config.yaml
n_layer: 15
d_model: 256
n_head: 4
n_kv_head: 4
head_dim: 64
d_mlp: 704
vocab_size: 8192
activation: "swiglu"
norm: "layernorm"
norm_place: "pre"
norm_eps: 1e-05
positions: "learned"
qk_norm: false
attn_scale: 0.125
bias: "all"
tie_embeddings: true
parallel_block: false
init: "normal"
init_std_qkv: 0.0312
init_std_o: 0.00571
init_std_up: 0.0312
init_std_down: 0.00571
init_out_by_depth: true
optimizer: "adamw"
lr: 0.00105
beta1: 0.9
beta2: 0.95
weight_decay: 0.036
lr_head: 0.00266
warmup_steps: 225
schedule: "wsd"
decay_fraction: 0.716
decay_shape: "linear"
final_lr_fraction: 0.0
batch_tokens: [8192, 16384, 32768]
seq_len: 256
doc_mask: true
z_loss: 0.0001
train_tokens: 245500000
steps: 15817
dataset: "wikipedia_en"
Each number is 200 + 20 x the weight over the matrix's rms, rounded and kept within 0 to 999. Layers, rows and columns count from 0.

# q: layer 6 attention query, 256x256, rms 0.101, rows 0-12, columns 0-127
# k: layer 6 attention key, 256x256, rms 0.099, rows 0-11, columns 0-127
q0,230,167,242,208,193,251,191,199,231,199,190,219,169,206,203,194,178,206,207,239,203,163,186,185,184,180,190,156,199,164,160,187,201,187,239,203,245,222,198,216,215,190,184,182,220,227,217,188,254,207,212,198,226,235,288,210,207,181,188,202,187,217,180,212,215,213,146,191,175,209,169,206,184,252,171,174,195,214,223,236,168,198,223,166,167,190,161,181,194,247,181,167,203,210,211,179,192,194,198,209,214,179,190,216,183,202,227,192,226,243,132,179,191,149,202,199,185,237,197,189,236,212,208,168,212,205,230,222
k0,234,204,192,187,133,179,209,247,177,161,145,185,231,193,196,170,184,216,218,190,236,163,193,221,204,193,199,212,159,192,229,196,198,227,196,209,195,188,194,246,200,192,207,242,162,164,226,229,223,196,199,212,198,199,154,234,170,211,209,213,252,223,163,224,199,216,206,215,196,167,203,219,207,204,216,205,225,185,238,153,182,172,226,185,205,271,155,224,181,243,198,187,185,192,176,235,228,206,241,167,219,194,206,173,159,207,186,208,185,197,196,235,205,203,223,216,184,193,217,226,166,185,183,214,195,186,187,171
q1,170,237,155,185,214,173,177,245,226,221,144,215,250,144,146,174,176,164,238,180,186,173,182,193,226,173,195,197,190,188,190,182,217,172,222,212,208,203,175,193,252,216,196,230,207,163,216,169,195,223,208,202,206,200,253,207,227,177,233,183,211,239,223,206,190,193,154,200,197,228,184,202,203,203,176,199,205,185,236,183,207,218,156,224,194,169,218,208,188,214,177,232,192,214,194,163,190,228,202,216,213,230,178,174,216,224,186,209,176,191,187,188,222,213,233,212,193,144,144,151,226,195,171,204,192,195,191,223
k1,197,181,178,199,290,232,210,214,191,212,203,192,218,200,194,187,193,193,229,173,178,218,182,206,163,179,215,201,225,192,210,229,187,186,184,217,174,218,220,202,225,195,204,172,213,240,191,197,186,210,187,196,217,176,211,163,199,185,212,193,198,190,218,201,207,206,186,218,192,227,172,221,197,198,212,213,212,211,209,160,167,226,168,212,194,219,279,175,187,180,211,192,213,194,158,196,209,184,199,202,191,214,169,193,168,192,192,199,205,196,182,221,188,244,161,170,206,134,177,217,201,200,191,208,180,200,200,183
q2,179,194,200,202,216,219,161,207,175,196,225,217,177,177,191,158,190,195,182,192,211,210,242,235,194,222,215,233,189,175,189,246,178,209,223,192,189,163,194,169,236,214,184,180,171,217,212,202,172,202,194,195,233,206,234,167,248,167,223,194,201,181,204,214,225,196,186,235,171,160,196,190,199,246,193,131,202,151,216,218,197,187,174,220,150,188,204,203,217,173,225,246,199,183,207,201,254,246,221,198,196,230,176,216,204,166,221,231,183,190,198,178,230,178,183,174,180,184,207,186,205,220,244,229,150,218,207,224
k2,234,228,185,154,172,196,174,200,219,208,198,212,226,187,190,206,260,179,208,202,184,184,179,211,205,224,190,196,200,171,219,186,207,188,192,177,238,223,228,222,191,191,209,162,197,209,194,216,213,207,177,199,196,212,179,213,226,227,166,195,204,169,208,190,217,226,208,216,188,260,211,199,204,196,224,150,205,197,245,176,208,208,192,189,160,231,142,181,182,227,192,240,247,203,166,188,175,193,224,205,195,210,174,178,193,166,231,172,201,219,190,213,173,207,152,200,186,203,225,214,200,179,189,204,194,175,206,223
q3,232,141,217,212,193,194,176,173,219,172,201,216,186,234,190,192,182,195,190,204,239,183,182,216,217,169,225,208,152,243,154,198,236,167,215,189,167,195,212,227,159,244,215,206,176,215,185,203,170,240,206,208,213,209,231,191,215,194,102,213,214,176,195,226,257,189,187,161,211,240,176,199,169,202,188,190,190,186,198,247,185,178,214,190,175,137,192,211,183,211,214,188,204,246,191,205,198,237,193,214,188,220,241,196,184,209,241,190,221,196,198,194,225,190,233,223,166,213,211,208,242,202,205,236,210,193,197,207
k3,228,231,215,212,137,177,200,207,220,215,213,180,199,212,227,201,210,210,202,212,204,226,155,224,234,204,255,239,168,215,207,131,211,224,194,271,179,180,205,245,222,215,221,215,176,186,182,186,203,197,175,187,170,204,190,222,215,167,139,160,232,218,185,213,230,229,228,202,159,175,199,211,165,190,214,156,184,216,197,209,207,215,220,223,219,199,160,237,200,180,196,145,239,194,154,196,170,207,205,241,153,233,235,190,204,181,205,192,196,195,219,223,238,193,195,178,214,234,242,172,169,233,256,202,178,210,198,200
q4,247,196,159,205,214,190,159,247,205,178,186,187,212,200,161,215,199,168,199,142,183,211,218,226,180,222,244,190,199,193,211,207,220,201,201,188,228,157,194,231,220,202,215,221,178,184,196,219,218,222,158,203,213,260,193,212,201,203,195,194,234,189,204,225,142,193,171,217,228,196,193,210,247,182,188,228,200,167,200,179,175,208,157,199,186,227,234,215,199,240,243,217,200,208,166,187,170,180,226,212,185,232,210,207,152,171,198,193,192,240,214,210,182,175,206,189,164,184,188,210,194,211,201,225,215,204,223,220
k4,205,192,186,182,177,268,238,215,226,228,178,192,219,236,212,177,218,183,225,175,220,165,215,213,144,225,186,184,231,218,178,201,171,178,179,191,203,198,182,216,223,204,207,201,196,197,198,193,197,171,193,235,172,157,176,170,220,189,198,200,191,188,234,191,218,208,189,213,203,197,196,179,216,190,198,184,202,194,218,184,227,235,240,182,188,190,154,180,167,186,196,195,208,212,219,195,194,207,159,208,187,219,140,167,218,169,204,230,186,195,159,210,186,236,177,178,180,162,227,210,256,171,215,183,219,204,171,185
q5,228,148,181,148,201,225,247,206,197,245,188,186,220,165,197,184,201,183,204,185,215,179,172,221,206,188,201,162,237,205,178,246,208,187,247,249,170,129,212,220,203,244,178,200,170,212,215,231,203,201,194,164,188,246,193,186,206,188,237,191,237,145,180,162,138,172,189,217,184,198,185,206,240,228,198,164,187,173,175,205,170,189,156,170,200,222,203,171,193,185,203,244,208,202,192,227,213,264,197,215,163,210,168,218,191,212,177,196,171,215,246,161,235,248,145,199,205,146,149,164,181,245,169,256,184,190,206,244
k5,219,202,196,182,141,202,198,204,202,203,207,171,206,188,196,207,266,183,196,200,210,196,212,218,195,235,194,217,213,194,184,217,228,228,196,167,201,187,199,244,201,166,237,157,186,205,185,223,210,231,202,184,217,161,234,179,215,175,190,147,199,215,229,231,204,192,226,202,211,225,209,224,214,247,196,220,185,185,222,211,208,218,183,192,211,190,183,146,204,207,170,204,218,138,197,209,225,191,196,138,199,188,163,190,199,198,222,145,187,177,190,222,173,185,232,211,185,214,178,189,212,192,190,224,183,211,224,219
q6,207,219,145,219,227,203,198,204,210,229,204,199,190,172,215,201,209,214,189,212,169,191,177,199,206,185,208,213,200,175,261,211,197,210,155,166,223,186,185,218,211,197,150,185,157,232,221,220,187,207,207,239,195,163,190,179,160,169,215,178,169,165,208,197,198,189,186,201,179,188,214,179,155,190,225,173,193,211,163,216,166,230,193,262,252,206,224,230,250,189,238,193,216,217,257,205,200,190,181,220,198,217,208,207,207,186,212,172,191,185,211,189,149,189,201,164,180,204,212,197,193,197,189,186,213,213,162,189
k6,188,177,204,163,149,233,164,202,173,217,194,210,211,215,221,202,291,230,209,187,182,198,217,196,211,208,231,226,164,205,183,199,147,210,184,220,190,200,209,195,218,174,218,122,201,240,228,174,218,160,202,230,196,206,187,197,225,229,175,178,208,185,177,183,173,224,204,216,216,199,219,205,221,189,185,178,250,213,244,205,181,205,212,196,169,199,199,184,174,183,176,222,242,216,205,191,199,181,181,229,204,209,205,205,159,191,211,217,202,187,205,213,204,185,196,209,200,224,211,197,211,225,195,178,198,210,241,219
q7,188,191,196,210,204,197,191,241,224,218,179,173,229,205,164,216,183,150,182,183,204,221,207,201,191,198,167,184,235,217,242,171,186,226,199,235,198,249,170,197,219,197,209,169,140,197,240,201,204,191,190,140,179,184,142,189,208,203,183,221,242,247,221,221,229,187,181,247,158,185,251,187,187,154,151,233,199,203,216,198,204,208,192,189,192,176,230,187,243,203,222,194,212,208,193,199,165,178,166,277,203,206,196,187,221,183,195,237,168,173,167,227,229,219,225,156,193,134,195,206,232,207,198,161,222,204,192,233
k7,164,192,192,196,212,223,204,127,193,176,191,205,225,178,210,216,187,208,227,139,208,156,200,165,167,233,188,211,217,215,238,277,181,169,185,222,274,171,170,173,197,241,223,210,181,197,196,202,199,240,210,241,236,175,194,197,223,195,233,199,182,202,230,215,213,183,176,208,213,234,168,176,184,198,203,177,196,158,196,186,191,227,149,208,224,216,171,202,207,173,178,220,165,237,143,184,188,231,197,234,187,248,224,187,236,228,188,224,184,190,211,165,191,171,196,221,156,213,180,207,177,191,171,239,181,183,235,178
q8,228,218,189,196,204,206,223,191,192,210,153,128,200,216,210,182,263,170,178,250,136,231,195,220,177,194,244,178,221,265,222,185,153,210,197,172,220,193,151,208,182,194,141,198,164,228,234,274,240,161,195,218,206,227,230,209,222,160,163,227,231,159,202,192,190,203,240,220,170,181,208,256,169,191,210,197,198,203,189,232,190,236,212,214,211,229,158,193,150,225,166,225,199,161,236,227,159,244,163,229,212,221,206,143,189,217,208,189,210,186,203,232,134,196,204,202,173,182,163,195,209,187,167,206,197,185,150,204
k8,240,194,169,205,109,185,217,207,220,197,170,230,212,212,193,195,222,210,245,189,195,245,196,190,210,202,211,220,187,175,235,198,192,222,186,193,217,212,225,227,190,210,216,160,158,204,226,164,202,148,227,217,215,164,190,237,244,201,200,197,216,245,214,222,177,216,197,201,179,198,178,192,217,217,219,193,224,169,250,206,192,209,198,191,214,232,173,139,201,211,169,179,198,225,193,253,229,179,189,202,221,248,197,176,202,182,204,174,191,203,189,135,199,133,235,212,170,247,178,216,183,218,232,191,226,224,207,166
q9,160,212,196,239,197,192,202,203,210,211,224,162,213,202,214,197,189,179,237,177,226,205,241,235,209,225,209,195,238,171,161,187,247,172,217,210,175,219,202,198,184,180,244,228,202,190,144,202,185,199,211,181,163,227,253,178,237,217,201,219,219,214,192,224,216,201,211,242,216,202,194,190,196,234,141,191,197,181,177,202,251,239,168,214,177,182,215,193,192,185,238,171,189,169,181,181,192,227,234,194,212,247,212,223,212,211,179,165,201,233,226,176,198,197,211,198,203,187,222,253,245,188,194,212,207,177,190,214
k9,181,201,173,233,244,199,192,195,217,228,220,186,199,246,199,172,208,131,181,168,189,239,191,224,194,208,226,194,228,197,219,198,216,184,176,216,210,179,228,194,230,221,201,173,208,227,211,177,199,236,146,207,214,207,187,181,190,222,182,193,189,176,227,165,196,221,182,211,198,232,179,164,219,172,206,204,178,207,221,188,203,215,203,209,234,203,245,220,155,179,233,198,248,203,197,188,187,230,220,209,172,197,192,169,185,162,215,207,215,200,203,182,239,223,199,174,194,183,200,210,239,213,200,207,201,225,193,188
q10,229,203,192,189,210,230,190,197,178,208,190,193,218,150,203,215,224,191,185,162,173,226,166,160,192,166,197,220,165,205,191,207,255,165,174,180,202,187,195,254,208,212,188,197,136,174,197,236,162,166,236,223,207,205,169,184,200,230,224,214,185,205,207,223,211,203,156,210,201,199,225,202,207,157,192,155,223,176,218,176,208,171,187,211,173,229,203,203,213,149,195,216,213,235,211,222,227,222,213,200,202,210,223,160,213,230,227,204,202,172,203,201,234,238,209,243,209,231,193,232,226,214,214,204,185,188,226,206
k10,186,221,206,197,129,152,180,155,214,166,185,217,201,195,194,224,217,205,189,233,194,215,189,177,207,219,218,226,209,217,238,201,202,245,207,184,217,241,269,221,231,174,198,201,184,181,203,182,192,214,175,204,220,199,220,236,189,181,222,206,218,232,242,222,185,174,189,186,204,203,174,184,169,209,187,179,191,211,227,222,195,191,152,264,235,168,197,174,190,175,204,177,193,178,193,206,193,178,223,212,195,233,197,214,194,219,196,186,161,229,237,251,214,157,189,181,221,203,226,162,182,185,210,181,205,206,217,195
q11,207,209,179,221,183,188,195,216,205,237,200,211,221,161,204,218,194,178,181,200,208,144,170,194,180,253,197,196,212,218,195,181,215,192,193,181,164,220,172,272,227,201,186,210,178,189,197,207,163,207,157,187,183,204,226,190,229,187,193,222,203,214,208,230,183,197,178,235,201,221,234,223,175,201,201,236,208,185,218,203,212,209,193,240,237,242,226,206,199,179,186,193,200,186,206,202,227,176,188,218,204,203,200,231,188,181,208,189,200,234,195,248,188,232,218,190,202,190,207,215,194,206,230,199,162,213,243,212
k11,173,199,211,200,198,188,188,175,211,150,220,221,208,211,209,213,122,202,219,203,191,169,228,177,204,179,160,185,197,183,163,208,198,216,192,185,226,192,234,200,206,197,225,263,214,173,173,195,183,251,221,208,160,200,177,229,185,207,248,223,197,184,212,223,199,187,184,212,211,188,178,187,206,171,199,206,204,172,215,184,231,140,210,178,215,187,189,200,186,188,201,204,182,190,157,216,213,210,207,205,201,193,177,178,241,199,167,209,202,206,198,181,188,218,222,230,211,199,195,204,207,191,212,209,212,196,138,200
q12,205,189,215,180,187,219,197,182,238,202,157,220,200,188,201,190,206,230,249,203,170,216,146,148,235,159,221,174,195,237,241,181,201,196,200,167,176,218,225,194,200,203,187,195,221,182,167,183,210,183,225,227,190,171,208,201,178,205,199,179,203,228,235,168,180,227,247,160,192,176,159,243,221,162,261,222,201,142,169,236,177,219,169,216,206,234,179,231,180,223,172,220,253,186,180,194,237,204,218,231,187,229,199,189,189,254,166,174,204,218,237,153,245,185,193,180,213,181,176,169,177,206,190,196,231,232,189,187